config.yaml
hidden_size: 128
intermediate_size: 1024
norm_eps: 1e-05
qk_norm: false
learning_rate: 0.00711
weight_decay: 0.083
final_lr_fraction: 0.0
Each number is 128 + 32 x the weight over its row's rms, rounded and kept within 0 to 255. Layers, rows and columns count from 0. The size above them is the row's rms in percent of the matrix's.

# layer 2 MLP up, 1024x128, rms 0.236, rows 49-153, columns 64-127
size [109 103 104  93 101 102 103 100 102  96  88  98  94 105  91 106 115 111 100  92 108 102  98  92 109 102 110  93 107 109 105 110  95  95 113 100 109  98  96  99  89 110 118 100 112 108  94  89  97 101 101 102 100  99 105  93  95 101  97 110  97  91 102  96 111 118  89  98 104  89  94  97 121  95  90  85  91 110 103 106 100 107  99 111  97 105 106  89 109  89 101  91 109  93  95 100  90  92 109  96  97 100  88 101 101]
[[199 139 116  75 104 122 106 175 154 163 177 107 122 125  95 141 118 110  66 129 189 167 146 103 133 126 218 125 142 211  48 148 133 171 135  99 115 137 138 155 119 148  77  93 138 130 102  81 128 177 111 154 139 185 129 169 138 121 175 161 170 128  73 120]
 [191  89 179 134 125 138 122  84 116 160 135 170 153  86 107 100 125 110  60 141  96 123 116 116 107 167 161  93 112 118 131 126  81 151 130 150 142 115 120 157  80 156 141 126  68 132 161  98  97 145 122 156 127 142 124 183 113 110 180  95 177 156 132 100]
 [151  82 158  67 119  99 144 133 105 187 168 127 105 166 128 194 117 173 155 141 139 146  96 118 155 117  85 109 103  83 161 124 147 120 130  96 189 134 141 198  71  67 158 142 206  81 132 151 161 123 156 111 102 168 116 169  99 152  90 134 113  84 173 128]
 [133  87 128 137 163 168 137 153 128 105 141 113  94 131 133  50 153 139 100 119 136 125 137 104 150 108 155 160  98 176  97 114 105 144  96 117 137  82 163 162 168 161 108 128 132 117  87 119 137 157 106 108  81 159 150 155 106  84 111 153 156 114  72 109]
 [131 126 140 146 129 111  83  50 147  65 121 105 100 132  81 145 144 112 155  81 132 121 137  83 133  88  96 124 147 119 102 158 137 127 121 102 139 142 115 118 107  97  86  98 186 152 105 123 106 118 156 117 199 142 152 134  98 213 127 147 137 109 144 106]
 [169 160 122  65 141 117 153 122 115 172 136 156 132 157  73 106  73 142 110 112  80 155  58 120 112 153 113 102 102 104 174 123 155 116 138 125  74 147 150 157 139 146 158 191 118 131  90  93 135  99 171  83 122 128 134 149 161 125 226 150 111 151  99 119]
 [ 48  74 128 209  89 123 113  92 106 126 130 146 112 173  76 118 169 140  98 145 174 140 131 128 102 182  91 133 168 134 152 153 176 108  86 118 178 168  99 148 109 134 152 145 143 131 102  87 105 135 180  78  68 179 139 101 144  82 141 164 149 120 137  59]
 [147 129 126 179 120 112  95 128 101 105 120 116 125 108  96 149 117 107 132 114 116  73 141 146  60 136 103 106 121 137 114 187  85  90 176 105 155 127  47 120 127 113 105 121  85 122 125 176 115 122 105  90  90 121 144 195 186 106 137 151 134  98  82 157]
 [134 122 159 180 121 150 143 145 135 148 155 122  39 184  93 102 158 107 140 160 127 149 190 120 118 108 192  75 120 119 114 133 154 151  99 141 104 171 112 139  79 114 138 115 137 149 117 190 154  59 108 163 133 136 178 135 181  75  86 123 116  50 140 158]
 [101 132 136  94 152 142  83 216  92 110 134 144 166 127 172 128 126 112 111 149 160 128 127 138 137  99  95 131 185 104 130 104 146  76 149 118 127 162 147 183 118 127 172 157 116 150  49 144 113  87 119 116  84 127 152 147 128 215 169 144 133 220 105 133]
 [118 122 159 159 124 151 154  75 123 172 156 132 157  35  49 121 128 130 136 117 164 176 130 134 132 102 171 152 144 139 138 111 174 136  87 114 164  97 130 121 115 144  89 104 160 138 176 134 114  85 134 129 101 113 165 145 139 126 130 113 155 128 167 120]
 [124 142 138 135 185 131 128 140 180 125 138 165 150 144 138 136 120 138  98 141 197 106 152  80 105 163 140 100  93 125 128  90 136 142 122 182  92 134 151 127 180 120 195 135 164 124  87 187 205 111 161  98 131 123 188 105 122 170 173  93 160 111 139 116]
 [116 159 103 138 165 130 123  88 166 177 122 109 125 136  82 173 119 111 135 159 165  50 158 129  96  85 118 135 100 123 205  72 158 176 115  84 135 149 101 134 104 134 144 133 171 108 125 115  80  97 142  78 177 128  78 170 123 154 137 128 114 123  71  96]
 [163 176 148 179 104 166 120 147 124 107 117 166 121 165  74 109  92 135 115 169 133 149 148  65 138  79  96 178 111 153 101 128 148  90 128 100 121  94 111 206 141 152 123 114  51 149 131 123  88 170 108 134 137 157 198 137 169  73 139 118 163  90 120 124]
 [ 73 149 138  90 151 172 133 140 187 159 150 162 172 191 149  97 138 150 109  96  91 130 140  84 172  96 133 177 133 132 148 120 149 142 151 114 146 174 143 135 113 113  84 102 186 132  91 105 113 182 128 101 109 122 146 106 123 163  86 193  89 126 121  39]
 [142 192 161 171 189 113 116 114 145 139 121 177 140  77  94  94  78  80 131 144 128  85  99 116 166 165 112  69 147 113 166 126 121 153 153 157  89  85 132 111 180 142 117 144 108 168 180 184 102 124 115  69 162 158 152 138 141 157  83 176 122 122 147 156]
 [182 103  89 120 155  75 120 133 183 160  91 155 103 123 107 155 149 135 122 164 153 138 158  16 158 122 140  87 113 128 109  80 116 163 106 134 178 125  93 137 104 164 110 143 155 100 141  95 121 132 138 140 135 115 176 134 104 142 144 149 134 149 112  11]
 [169 101 126  63 110 108  91 200 138  94 130 171 191 142 127 166 105 153  94  68 120 160 158  75  96 156 159 124  98 150 106 173 119 120 162 176 118 144 123 133 161 134 113 137  40  93 149  83  85 182 118 115  97 102  80  72 114 166 119  89 156 134 140 153]
 [105 128 104 195 115 100 125  99 146 108 123 151 144  98 132 126 114 129 120 115 130 118 148 140  63 129  96 133 100 133 202 163 108 143 143 174 146 158 140 160 166  83  65  97 209 131 101 184 174 130 172 152 124  90 143 132 138 159  79 119  92 206 134  92]
 [142  91 144 147 121 118  93  71 162 161 140 115 144  81 154 126  80 152 164  56 169  98 100 175 136 122 119 119  92  96 187 167 159 156 150 107 133 156  85 122 122 185 107  86 139 140 154 134  96 159 124 137 114 111 117 136 139 125 116 142 174 101  80 112]
 [ 63 143 135  91 150 102  53 166 168 138 194  76 141 124 158 109 174 121 178 122 100 155 158 193 161 137 148 140 118 167 101 123 163 155  85 130 117 165 147 114 176  74 141  83 119 107 175  98 142  72 151 139 107 104 116 149 108 145 164 108 106 148  78 158]
 [ 71  85 126 115 125 103  75  99  72 117 116 142 122  69 122 148 112 151 131  81  99 159 173  90 171 164  88 185 173 116 118  91 160 165 100 135 151  84 183 161 144  90 113 116 169 142 110 104 125 139 170 116  92  93 103 130 117 126 137 109 135 154  98 148]
 [136 105 142 119 119 188  94 146 148 101 161 114 129 108 124 128 159 165 133  91 102 123 130  79  96 128 106  91 132 140  79 195 121 149 163 170 195 192  69  92 112 115 135 131 128  95 156 104 108 150  69 117  99 138 130 108 152 186 149 145 143 134  98 158]
 [181 121 144  56  86 149 142 160  81 145 142 138  98 122 141 141  97 104 135 167 100 108  90  93 133 118 145 138 121 147  76 130 152 113 159 193 109 151 100 161 119 108 132 125 133 104 108 131  64 107  84 121 113 127 118  86  88  82 134 160 154  82 113 116]
 [114 161 162 133 103 101 108  87 134 116 111 120 109 188 159  78  81  62 100  83  85 125 132 164 120 145 151 139 134  93 178 122 152 129 123 172 136 143 139 125 173 158 167 126 108 141 115 118 100 158 105 105 141 112  64  93 153 156 106 130 114 160 144 141]
 [142 137 112  84 155 140  67  99 141 110 117 117 123 183 156 194  80 120 155 123 156 139 146 131 137 148  55 122 164  58 132 169 114 120 109 164 127 142 168 118 139 106 101 105 124 111 117  96 149 137 106 164 165 104  95 107  64 166 108 193  87 137  82 107]
 [ 64 116  72 161 159 100 128 107  67 145 129 147 155 121 102 165  83 123 135 179 119 115  71 108  92  68 138  98 136 131  77  92 110 149  68 157 133 171 102  95 174 159 129 148  87 123 174 152 128  67  99 187 120 157  94 117 173 142  66  94  62 104 139  77]
 [152 155  89  96  82 176 183 110 107  88 108  86 128 142 168 129 168 212 113 118 138 124 124 166 129  84 121 102 187 161 121 145 151 112  95 151 123  91 149 158 129 188 182 114 120 145 172  91 142 115  70 211 133 102 168 120  76 118 111  95 133 139 157 124]
 [149  99  98 179 122 131  97  74 122 102  87 111 100 175  94 121  87 153 202  80  96 132 204 161 143 100 133 110  81 132 145  96 181 137 188  79  91 145  22 147 114 122 154 127 131 114  64 117  89 124 140 176 142 143 141  76  64 121 124 196 128 129  70 118]
 [126 161 152 116  85 154 157 161 144 144 125 100  78  74 109 155 190 110 134 137 111 115 126 111 183  28 157 122  97 150 167 181 147  92 165 180 139 103 180 122 116 150 116 118 106 141 119 129  51 107  97 139 124  75 120 103 102 110 128 121 133 159  66  64]
 [146 140 143 147 110 111 111 162 149 121 163 150  91 164  62  93 183 165 140 139 136  86 163 138 170 179  57  84  94 110 111 117 149 125  88 150 127 132 133 109  65  99 125 108  80 140 144 130  97 157 176 151  75  66 104 150 136  94 120 166 198  90  46 125]
 [ 95 122 180 111  71 128 123  39  61 158 119 125 127 142 182 196 149  68  44 151 110 134 114 129 151 122 177  97 106 102  97 136  93 155 125 179 161  72 138 110  78  98 122 152 140 111 111 145  81 127 144 135 177 109 167 186 115 138 124  84 125 106 188 144]
 [134 116  93 116 189 144 127  67 101 116  97 123 102 118 108 142 121 107  94 121 139 137  78 156 130 131  90 166 114 128 172  95 119 215 183  93 114 106 187  91 163 151  94 126 128 113 104 160 145 136 136 202 140  92 136  71 150 118 144 119 114 142 106 154]
 [153 126 213 151 108 144  80 111 117 182 138 152 137  99 127 146 121 118 113 126 145 140 190 146 140  73 142 138  97 143 146 172 148  94 123 125 121 156 124 119 175 148 151 175 163 147 155 141  50 115 129  91 147 168 110 160 116 123 110 142 120  85  29 107]
 [ 92 119 135 148 134 129 141 172  99 154 113  93 125 145 129 135 168 116 177 160 130 167  91  69 102 110 133 135 180 146 128  89 123 138 113  79 106 149 141  97 150 207 135 146 130 149 116 151 160 104  93 122 119 136  81 136 137 113 105  47  29 116 143  92]
 [131 121  76  97  88 154 128 111 199 138 110 114 125  74 127  75  74 118 145  90 117 103 136 113  98 148 143 123  90 160 153 154 158 129 156 108 166 109 136  98 111  68 188 150 107 196 127 111 107 174 123 110 161 211 141  90 174 133 107 128 158 148 106 129]
 [133 108 151 100 145 128  81 118 132 133  84 125 199 135 110 156  50 129 106 103 140 112 126  79 141 184 131 115 111 180 125 103 134 106 145  66 124 146 117  79 198  72  92 113 122 147 168 108  86 188 167 123  99 117 142 104 180 161 117  77  89 102  79 171]
 [142 114  41  76  56 157 120 122 147  84 169 114 163 138 106 140 143 141 130 112 142  91 148 109 151 213 152 154 134  98 169 116 107 125  81 138 148 114 138 116 144 141 176 135 140 103 180  92 122 106  97 122 159 144 102 177 120 115 179 159 163 140  78 119]
 [125  69 120 140 118 127 112 148 142  89 139  99 103 112 133 129 102  93 178  83 171 114 135 148 151 186  50 151  82  86  92 104 152  82 150 183 155  86 143 108 137 168 156  50 157 130 141 125 116 147 141  94 185 159  96  96 192  65 162  79 103 134  92 143]
 [130 182 126 147 137  70  91 115  66 165 163 145 134 150 174 125 132 144 145 193 166  82 113 128 145 171 159 124 156 116 128 149 166 100 105 115 103 156 121 142 156 105 104 140 109 222 135 135 144 184 155 150 126 101 147 157 174 140 223  85 173  72 103 118]
 [ 90 135 159  87 130 120 120 229 149 129 125 171 114  68  69 153 107 119 147 125 155  30 152 126 149 146 123 153 154  96 124 106 176 137 215 125 105  82 183 109 165 155 170 153 126 148 181 196 134 148  87 126 136  56 129 161  97 116 121 127 148 128 174 159]
 [188 127  87  88 153 148 136 162 146 118 157 147  82 146 151 138 139 182 202 119 160 117 161 139 133  95 180 125 137 170  89 138 131 151 184 124 151 145 120 125  82 187 152 128 139  94 100 147 143 204  96  79  65 134  79  96 101 112 152 183 115 161 185 138]
 [129 115 103 133 103 146 128  94 121  97 114 136  92 117 209 158 163 129  95 184 134 146  73 144 170 113 158 139 151 105  98 118 118 136 105 149  97 139 153 130 150  62 165 144 107 159  60 120  96 116 142 141 162  70 178 139 205 103 100 118 157  72 159 134]
 [146 124 113 154 112 148 169 115 109  76 195  71  89 163 122 110 123 140 122 136 188 100 140 103 112 126 148  71 115  63 131  69 144 191 138 117 121 115 117 110 177  91 133 150 143  96  88  90 151  98 169 138 179 139 122 138 150 154 145  59 131  58 105 115]
 [ 99 100 109 178 152 125 109 189 165 149 110  96 109 141 141 117 137 141 183 123  95 135 124 125 129 122 153 102 154  91 134 153 145 129 174  65  97 141 153 157 150 198 123  80 126 108 135  71  89 173 115  80  97 184 164  79 154  98  78 136 153  99 135 152]
 [ 82 106 135 115 123 122 148 165  84 122 122  81 145 119  99 129 135 112  91 158 143 124 100 106  94 139  93 122 104 165  93 141 110 180 135  96  83  78 109 116 118 126 141 128 129 103 125 139 148 158 127  95 119 121 141 143  76  69 105 155 218 153 146 127]
 [104 105 106 114 180 125 136  83 138 185 166 156 179  79 101  77 152 114  70 155 148 170 122 141 155 125 164  62 141 136 144 101 138 183  86 100 104 109  57 116 124  86  61  96  84 126 141 131 180 117 160 125  76 117 119 139 135 120 135 167 147 108 111 136]
 [147 145 126 111 164 109 109 131 138 164 130 187 160 150 197 136 153  88 135 100 115 121  91 122 103 120 115 166 128 147 123 106  80 119 107 165  95 157 170 126 155 100 146 148 132  89 166  95 101 153 147 203 141  81 110  72 143 113 155 100 131 162 158 106]
 [152 149 109 115 194 116 112 106 116 117 161 125 166 121 119 141 144 157 121 110 160  94 120 156 122 153 173  89 120 178 155  62  79 145 175 120  88 100 101 136 114 161 118  71 101  87 106 162 115 178 112 146 153 132 160  73 128 173 151 102 143 134 138  69]
 [ 98 125  94 113 152 134  83 130 133  62 172 110 141 114 115  75 147 138 129 137 127  98 123  80 153 117  89  86 119 133 120 118 142  92 132 122 150 130 194 178 140 119 102  87 172  83 169 164 139 100 149 142 144  55 152  90  80 132 137  98 201 116 165  73]
 [126 143  97 148  82 134 168 140 149 183 107 122 102  93  99 124  43 162 118 181  80 134 126 126  99  65 120 112  90 129 144  79 126 172 160 195 138 149 135 171  58 115 106 191 140 122 135 146  54 140 190 140 144 165 120 129 159 143 110 103 126 161 138 145]
 [171 151 143 192 102 160 102 100  88 120 175 169 117 159 101 168 131 124 126 133 197 107 127 111 135 142 116 103 130 107  97 128 108 133 127 157 160  85 107 119 176 144 170 158  86 129 167 142 146 124 116 140 110 145 113 164  27 150  95 134 101 157 127  55]
 [ 93 155  73 102 177 181 138 126 166  96 154  75 127 170 152  66 150 130 107 141 109 185 120 123 110 118 118 173 157 106  91  87 155 144 169 121 135 197 154 129 123  90 134 129 141 113 140 153 195 135 102 133 130 112 118 132 174 133 101 155 145 124 122 117]
 [139 145 147 180 158 138 129 110  58 102 158 119 113 155 109 109 178 106 184 159  91 145 139 180  89 108 121 164 123  97  98 129 154 162 141 158 139  97 160 161 114 174 152 170  54 149 125 131 104 130 152 130 101 150  76 146 160 142 122 138 114 135 101 159]
 [ 58 144  93 124  65 128 170  84 167 138 147 123 126 158 202 123 126 123 140 131 199 185 185 157 105 161 191  75 122 127 186 104 123 168 100  68 113  89 154 118  88 113 118 162 130 192 120 123 112 106 186  76 155 180 146  90 159  66 144  99 112 110 162 137]
 [138 131 108 100 177 115 110 114 131 139  45 135 105 105 139 130 167 130 129 138 105  76 158 143 136 147 170  80  73 152  80 147 165 141 133 134 147 133 134  73 132 177 138  91  95 108 158 189 101 113 127 116 184 104 102 155  91 112 142 156 135  61 131 107]
 [108 182 219 146 145 145 124 141 130 109 158 133 112 111 177  77 160 129 145 137 174 123 116 124 169 194 161 148 106 129 118  83 142  58 138 143 128  91 119 185 133 176 145 128 149 136 105 149  91  93 104  60 119 150 113 129 125 113 116 203 150 114 102 113]
 [ 58 151 146 172  89 175 114 121 116 143 120 168 127 112 106  87 129  65 102 124 114  95 143  97 149 107  97 126 144 141 152 107 144 183  72 112 130  78 100  83 123 133  69 142 142 129 130 155  91 142 149 130  94 155 123 140 144 154  67 175 118  98 139 158]
 [123 120 138 136 171 161 116 111 162 156  99 163 121 152 153 145  77 134  99  81 176  76 186 137 100 142 143  89 125 152 157  28 199 111 117  90 117 130 121  31 184 154 102 184 128 213 132 155 136 180 131 129 112 136  44 179 121 126 127 167 111 145 139 147]
 [189 144 128  97 105 112 149 116 137 136 151  93 150 164 110 188 144 162 191 132 183 107 141 159 112  90  82 147 116 191 123 103 129 187 142  99 142  86 127 179 116  85 172 128  67  74 107 133  86 130 100 164 122 105 126 190 104 141 114 106 155 128 119  62]
 [139 199 117 116 164  96 165  71 162 118 130 151  97 122 128  91 127 182 153  98  98 110 120 137 104 123  71 116 133 109 136 113  87 106 146 154 127 160  89  55 153 136 173 184  97  50 167  75 173 139 101 145  99 119  96 111 169 118 163 114 156 129 175 109]
 [164 129 144 124  59 166 153 110 147  72 147 101 112 119  40 135 107 125 109 130  98 127 151 104 175 124 124 151  63 109 142 127 167 117 137 106 144  58 128 134 116 143  71 123  91 136  93 169  91 119 142  92 121 170 147 187 125 139  89 114 113 152 147 101]
 [125 111 122 109 150 135 110 102 182 178 177 164 131 148 181 116 128 177 135 133 138 120 137 185 160 152 160  84 139 127 193 128 149 116 109 107 115  82 107  55 139 122 130 141  82 148 107  77  77 104 162 139 128 136 100 115 108 190 137  90 134 114 133  76]
 [134  74  77  73 120 143 121 178 153 163 169 104  86  97 156 161 154 149 164 174 126 150 169 127 116 163 155 143 167  66 126 152 167 147 128 113 103 164 104 136 103 108 119 151 130 139 177  98 110 158  99 162 144 128 142 140 138 191 148 114 116 131 143  64]
 [162 139 190  60 154 118 175 125 103 216 109 107 132 145 181 146 100  89 138  94 122 133 101 173 128 198 167 175  39  95  98 156 158 132 161 136 128 114  94 141 125 125  62 155  93 119 114 131  73 116 135 143  82 151 139 175  98 155 140 119 105 110 136 129]
 [174 147 132 119 101 132  60 107 135 154 118 112 145 124 150 127 113  92  91 128 185  80 114 108 143 106 152 148 135 118  73 119  86  93  91 150 119 109 138 152 165 162 148 176 147 177 216 108 121 102 107 164 120 140 129 105 144 126 134  92  97  63 153 145]
 [138 103  87 152 128 151 133 100 146  66 134 100 140 117  53 105 156 109 134 137 115  87 161 136 133 116 110  64 163 141 153  80 158 137 132 131 131 149  73  98  70 159 110 206 117 130 103 120  93 105 136 169 130 151 105 130 142 124 152  91 179 169 112 152]
 [116 119 162 133 136  68 128 101  74 151 161 204  99  85 116 123 108 117 101 105 139 115  90 137 175 156 171  97  84 135 145 100 208 114 150 155 145  57 138 167  67 137  92 115 129 120 131 172 134 129 109  69  81 149 130 195 102  94 140 149 138 119 118 119]
 [ 87  79  76 139  98 151 116 141 149  93 112  88 164 161 193 156 151 112 166 132 148 168 129 152 102  83 101  92 150 102  83 129 173 135 123 135 108 133 155 103  98 144 170 135 137 156 145  81 134  90 129 132  91 147 119  72 144 190 127 149 107 139  70 120]
 [158 165 132 144 126 109 144 146 177 162 136 190 130 108 139  96 153 126  97 113 138 103 113 171 132 102 161 100 113 119  90  52 172 153 133 123 103 197 141 121 140  83 114  45 142 143 131 146 153 121 190 154 108 108 116 154 143 115 174 138 155 147 102 131]
 [114 178 149  67 147  71 125 146  91 101 156 118 138  67 107 133 107 134 119 128 202 154  99  77 155 103 141  77 132 135 121  67 155 163 165 129 143 119 165 139 139 113 143  98  91  88 164  99 112 133  73 148 131 158 138 137 117 159  34 188 121 160  97 122]
 [171 164 177 156 146 149 151  76  92 128 155 175 128 128 121 120 141 140 178 119 179 108 122 103 104  99 130 129 112  74  71  82 174 171 130  80  88 104 125 119  97 133 142  89  82 172 133 150 171  95 163 144 160  85  89  90 113 141 169 161  91  80 111  55]
 [123 132 154 105  93  91  89 111  88  70 108 164 182 150 169 185  92 140 113 144 136 134 123 119 135  82 106 114 123 130 129 102  94  94 120 197  68 111 135 147  80 170  79 174 156 120 131 145  92  71 133 114  89  93 173 130 185 137 156 141 119 103 171  95]
 [ 74 132 114 103 120  78 105  87 151 183 160 124 145  65 159 155 144 135  91 142 124 133 116 116 136 145  99 177  85 180 184  82 150 107 161  71 107 133 100 152 148 119 133  51 103  97 119 143 129 167 129 114 175 214 118 161 154  90 128 202  62  59  88  92]
 [ 81 161 129 140  97 124 182 137 148  72 122  60 161 157 108 134 110 102 123 173 118 124 147 115 160 113 124 150 140  79 112  91 136 138 121 195  77 183 191 155 186 131 130 101 153 100 119 169 109 147 117 150 162  46 116 149 134 197 120 147 167 149  95 132]
 [166 117 125 139 102  94 140  92 143 105 125 107 122 100 103 128 127 118 129 142 173  81  85  67 191 129 151 135 137 171 132  55 121 148  59  89 106 150 124 169  59 175 142 127  82 118 140 157 129 131  92 124 126 212 170 126 108  98 113 182 107 128 119 166]
 [ 70 152 112 110 122 107 119 128  88 114 119 122 139 108 110 150  98 133 107 144  81 164  80 171 185 127 143 138 119 119 158 114 123 143 145 123 132 125 139 174 142  98 182 149 147 233 109 149  88 121  83 168 163 167 167 110 131 143  88 123 149  66 181  88]
 [118 175 116 148 141 130 131 127 119 125  90  82 136 237 126  73 166  36 121 136 145 110 150 125 159 130 108 157 133  99 157 120 164 118 172 181  34 101 119 108  87 168 115 121 149 104 107 150 126  96 126 135 145  84 145 132 118 130 162 154  98 123 131  90]
 [129 143 143 134  79 120 113 100 151 126 136  98 150 124 156 103 157  55 155 138 142 106 176 130  88  59 169 115 138 127 134 116  96 162 126 140 121 126 131 183 201 148 139 131 125 137  96 126 141 116 180 161 174 104  50  94 123  95 151 151 188  60 155 124]
 [105  87  55 162  58 146 101 162 116 106 108 143 139 153  85 142 113  57  48 203 134 142 178 115  97 109 163 140 159 197 122 111 148 136 143 121 151 144  91 117 127 161 178 130 144 100 183 151 154 107 102 204 105  95 161 132 179  93 129 129 141  88 122  94]
 [149 131 123 131 151  82  90 132  82 194 155 137 152 145  74 195 160 128 124 119 148 106 138 125 123  81 191 145 118 149 141 189  92 141  93 176  97 133 180 126  97 143 143 152 174 113 107  80  90  74 167 163 130 119 152 144  97  71 131 128 173 113  99 141]
 [108 121 195  94 105 168 117 112  61 168 133 116 144  99 104 151 143 107 148 108  95 139  99 142  81 141 149 159  63  76 145 128 149 112  98 119 126 170  90 179 127 113  95 141 106 112 174 119  52 139 164 134 116 182 138 141 182 164  61 189  76 108  94 117]
 [153 139  97 138 112  72 124 122 119 128 151 137 103 103 116 107 104  74 142 139  69 121 135 199 138  96 155 111 122 124  99 158 133  80 131 106  78  79 152 176 131  59 123 175 129  91 106 102  92  84 137 195 146  92 144 170 140 136  92  72 185  40 171 149]
 [146 117 171 136 149 190 138  97 145 116 157 131 126 107  87 136 142 131  77 154 149 142 159 114  88 118 142 101 151 154 109 126  95  79 154 123 137 109 148 144 208  84 134 113 160 143 147  86 124 130 134 124 179 114 167 143 140 110 131  84 152 120  89 147]
 [ 99 101 138  66 100 124 152  96  77 135 118 105 104 100 131  60  97 116 137 128  68 176 129 149  94  91  64 138 154 102 143 139 179 166 123  79 116 138 132 131 166 133 125  91  75 172 104 106 196 120  98 139 133 112 149 137 120 108 137  88  69 150 157 153]
 [104 146  85  75 130 119 121 149 144 149 120 119 144 133 161 121 134 148 134 132 175 106 177  91 151 131 144  59  79 170 125  80 113 199  87 140 147 124 136 124 152 114 142 120  79  46  97 148 163 136 148 154 141 116 100 153 123 165 158 147 108 135 121  92]
 [123 105 135  74 125 103  75  64 159 163 149 156  95 147 123 141 175 130 154 116 164 189 144 108 151  97  42 142 151 132 137 145 102  90 166 172 121 148 157 159 169 137 128 137 146 132 125  86 127 106 135 139  78 130 126 129 123 154 139 126 133 159 165 160]
 [145 182 151 107 139 158 149  84 160 144 133 125 185 195  83  66  86 148  95 101 179 122 114 145 112 100 175  41 155 154 114 175 141  95 181 166 164 121 120  96 137  63 122 144 132 105 119 177 136 141 168 122  91  91 113 131 117 110 114 141 154  84 162 113]
 [141 174 151 157  95 115 145  67 116 158 124 184 126 127 147  67 134 103 107  70 142  72 106 187 161 142 115 169  98 108 134 146 102  98 102 125 116  87 127 134 177 107  97 136 156  97 214 140  91 146 159 168 118 193 154  60 201 118 104  72 123 170 105 125]
 [ 87 183 116 149 132 129 136 103 171 150 131 126 132 139  69 126  72 186 114 149  94 154 181  97 141 124 177  92 106 126 166  70 152 123 125 177 157 115 129 147 111 108 130 151 211 134 136  94 142 125 172 126 104 139  85 139 117  76  82 142 106 127 107 150]
 [140 116  78 182 112 103 151 141 163 136 143 140 123 184 134 160 168 175  98 120 141 139  98 130 129 106 165 110 112 163 139  87 111 107 131  88 117 133 124 146 101 133 124  69 143 124 118 169 114 159 117 162 135 162 180  93  98 120 166 147  88  87 129  86]
 [133  96 118 123 140 139 100  98 178 101 122 122 112 200 164 101 152 197 176  98 127 116 136 127 117 162 129 144 106 127 164 101 169 165 158 111 127 146 137  88 115 124 157 161  99 126 113 207 174  63  91 137  46  94  40 130 136 140 127 124 140 139 122  97]
 [ 59 106 154 106 115 136 175  73 165 167 143  92 136 130 118 168  98  91 107  70 158 113 147 137  93  90  47 148 127 131 124 107 126 129 147 138 167  76 165  66 145 179 140 107 156 126 120 132 170 148 141 141  78  92 109  92 150  86 106 125 136 146  71 129]
 [ 94 116  67 149  86 161 140  95  94  89 115  84 160 129 118 133 130 169 138 166  98 109 148 169 164 167 107 148 114 135 106 123 160  57 101  76 148 125  83 155  85  53 164 190 138  88  82 138 102 143 123 174 125 107 172 175  55 106 134  70 144 122 168 155]
 [147 117  88 164 158 107 152 111 120 195 117 157 180 185 106  73 102 123 167 108 147 146 105 124 146 119 158 169 127 126  98  89  64 166  83 133 180 113 178 116 134 131 117 180 132 102 127  83  73 127 138 118  81 169 127  97  82 117  87 106 161 113  98  71]
 [117 116 173 148 159 123 103 127  58 188 120 117 117 118 112  71 117 169 147 114 134 104 137 118 106 131 116 140 176 202  71 140 105  55 155 137  82 130 124 127 149 131 193 109 174 150 105  98 123 172 100  87 148  99 128 104 124 151 119  69 115 136 113 131]
 [153  94 158 159 165 125 124  49 141 130 121 112 143 166  91 168 136 153 144 102 110 119 129 118 101 140 156 112 161 142 139 121 144 116 142 142 133 108  55 186 146 142 138 137  80 154 153 152 116 187 138 216 162 137 118 132 111 128 159 133 196 188 145 148]
 [156 123 116 114 100 143 106 136 170 109 192 124 118 206  72 103  90 175 133 162  80  61  98 170 111 142 137  81 171 128  88 118 135 103 114  96 142  74  91 161 109 134 183 109 141 125 150 117  70 142 116 134 118 166 103  89 131  90  96 106 151 128 133 172]
 [114  93 127 113 104 180 147 131 130 136  78 139 100 148 144 186 155 168 104  84 116  73 151 143 108 140 139 110 123 171  91 112 124  98 151 153  92  80  55 118 159 134  45 131 157 138 173 165 128 159  93 160  84  54 163  28 124 113 158 125 152 193 140  84]
 [153 140 130 145 111 148 151 141 133 159 158 138 136 123 130 174 185 100 126 196 110 125 162  80  73 121 138  78  94 116 131 127 106  97 131 114 115 127  93 189 130 123 117 118 132 124  85 110 122 152 143 212 173 114 149 110 123 211 135  43 141 225 144 141]
 [117 125 161 138 140 199  42 128 148 163 155 151  97  82 131  97 148 122 108 155 136 124  88  85 142  95 125 109 119 132 164 120 129 186 118 108 200 103 156 142  89 119  70 131  66 169  77  84 110 100 152 145  74 130 117 173 131 161  89  99 134 177 164 123]
 [ 99 127 132 164 181 176 124 101  83 160 152 152 127 157 123 139 149 124 170 117 168 168 151 156 148 180  85 161 161 139 127 159 164  87 117 110  67 161 123 163 105 154 169 129  96 115 165 143 143 111  74 107 202 147 160 145 111 120 120 135  91  59 132 117]
 [ 31 169 150 106 102 139  97 125 131  91 172 137 125  83 120 125 166 116  88 155 106 108 175 106 194 124 114 121  81 120 139 117 200 122 142 134 166 155 114 121 127 158 144  74 150 203  92 154 143 134 140  87  93 140 142 101 140  97 123 112 148 135 126 137]
 [126 145 117 111 111 143 167  85 124 122 182 131  97 148 122 130 105  95  61 130 126 163 148 179 117  61 113  72 145 135 162 135 163 125 116 165  65 114 123 151 102 162  74 105 105 146 131 128 188  87 139 140 135 169 144 156 128  98 166 151  92 120 179 135]
 [184 129 130  98  98 106 116 103 168 163  71 141 138  98 116 136  86 129 128 132  12  93  92 107  59 169 141 132 134 146 186 100 108  54 124 140 113 147 105 115 171 169 100 112 111 131 161 125  95 174 122  93 114 113 113 129 130 149 119 138 151 147  76 122]]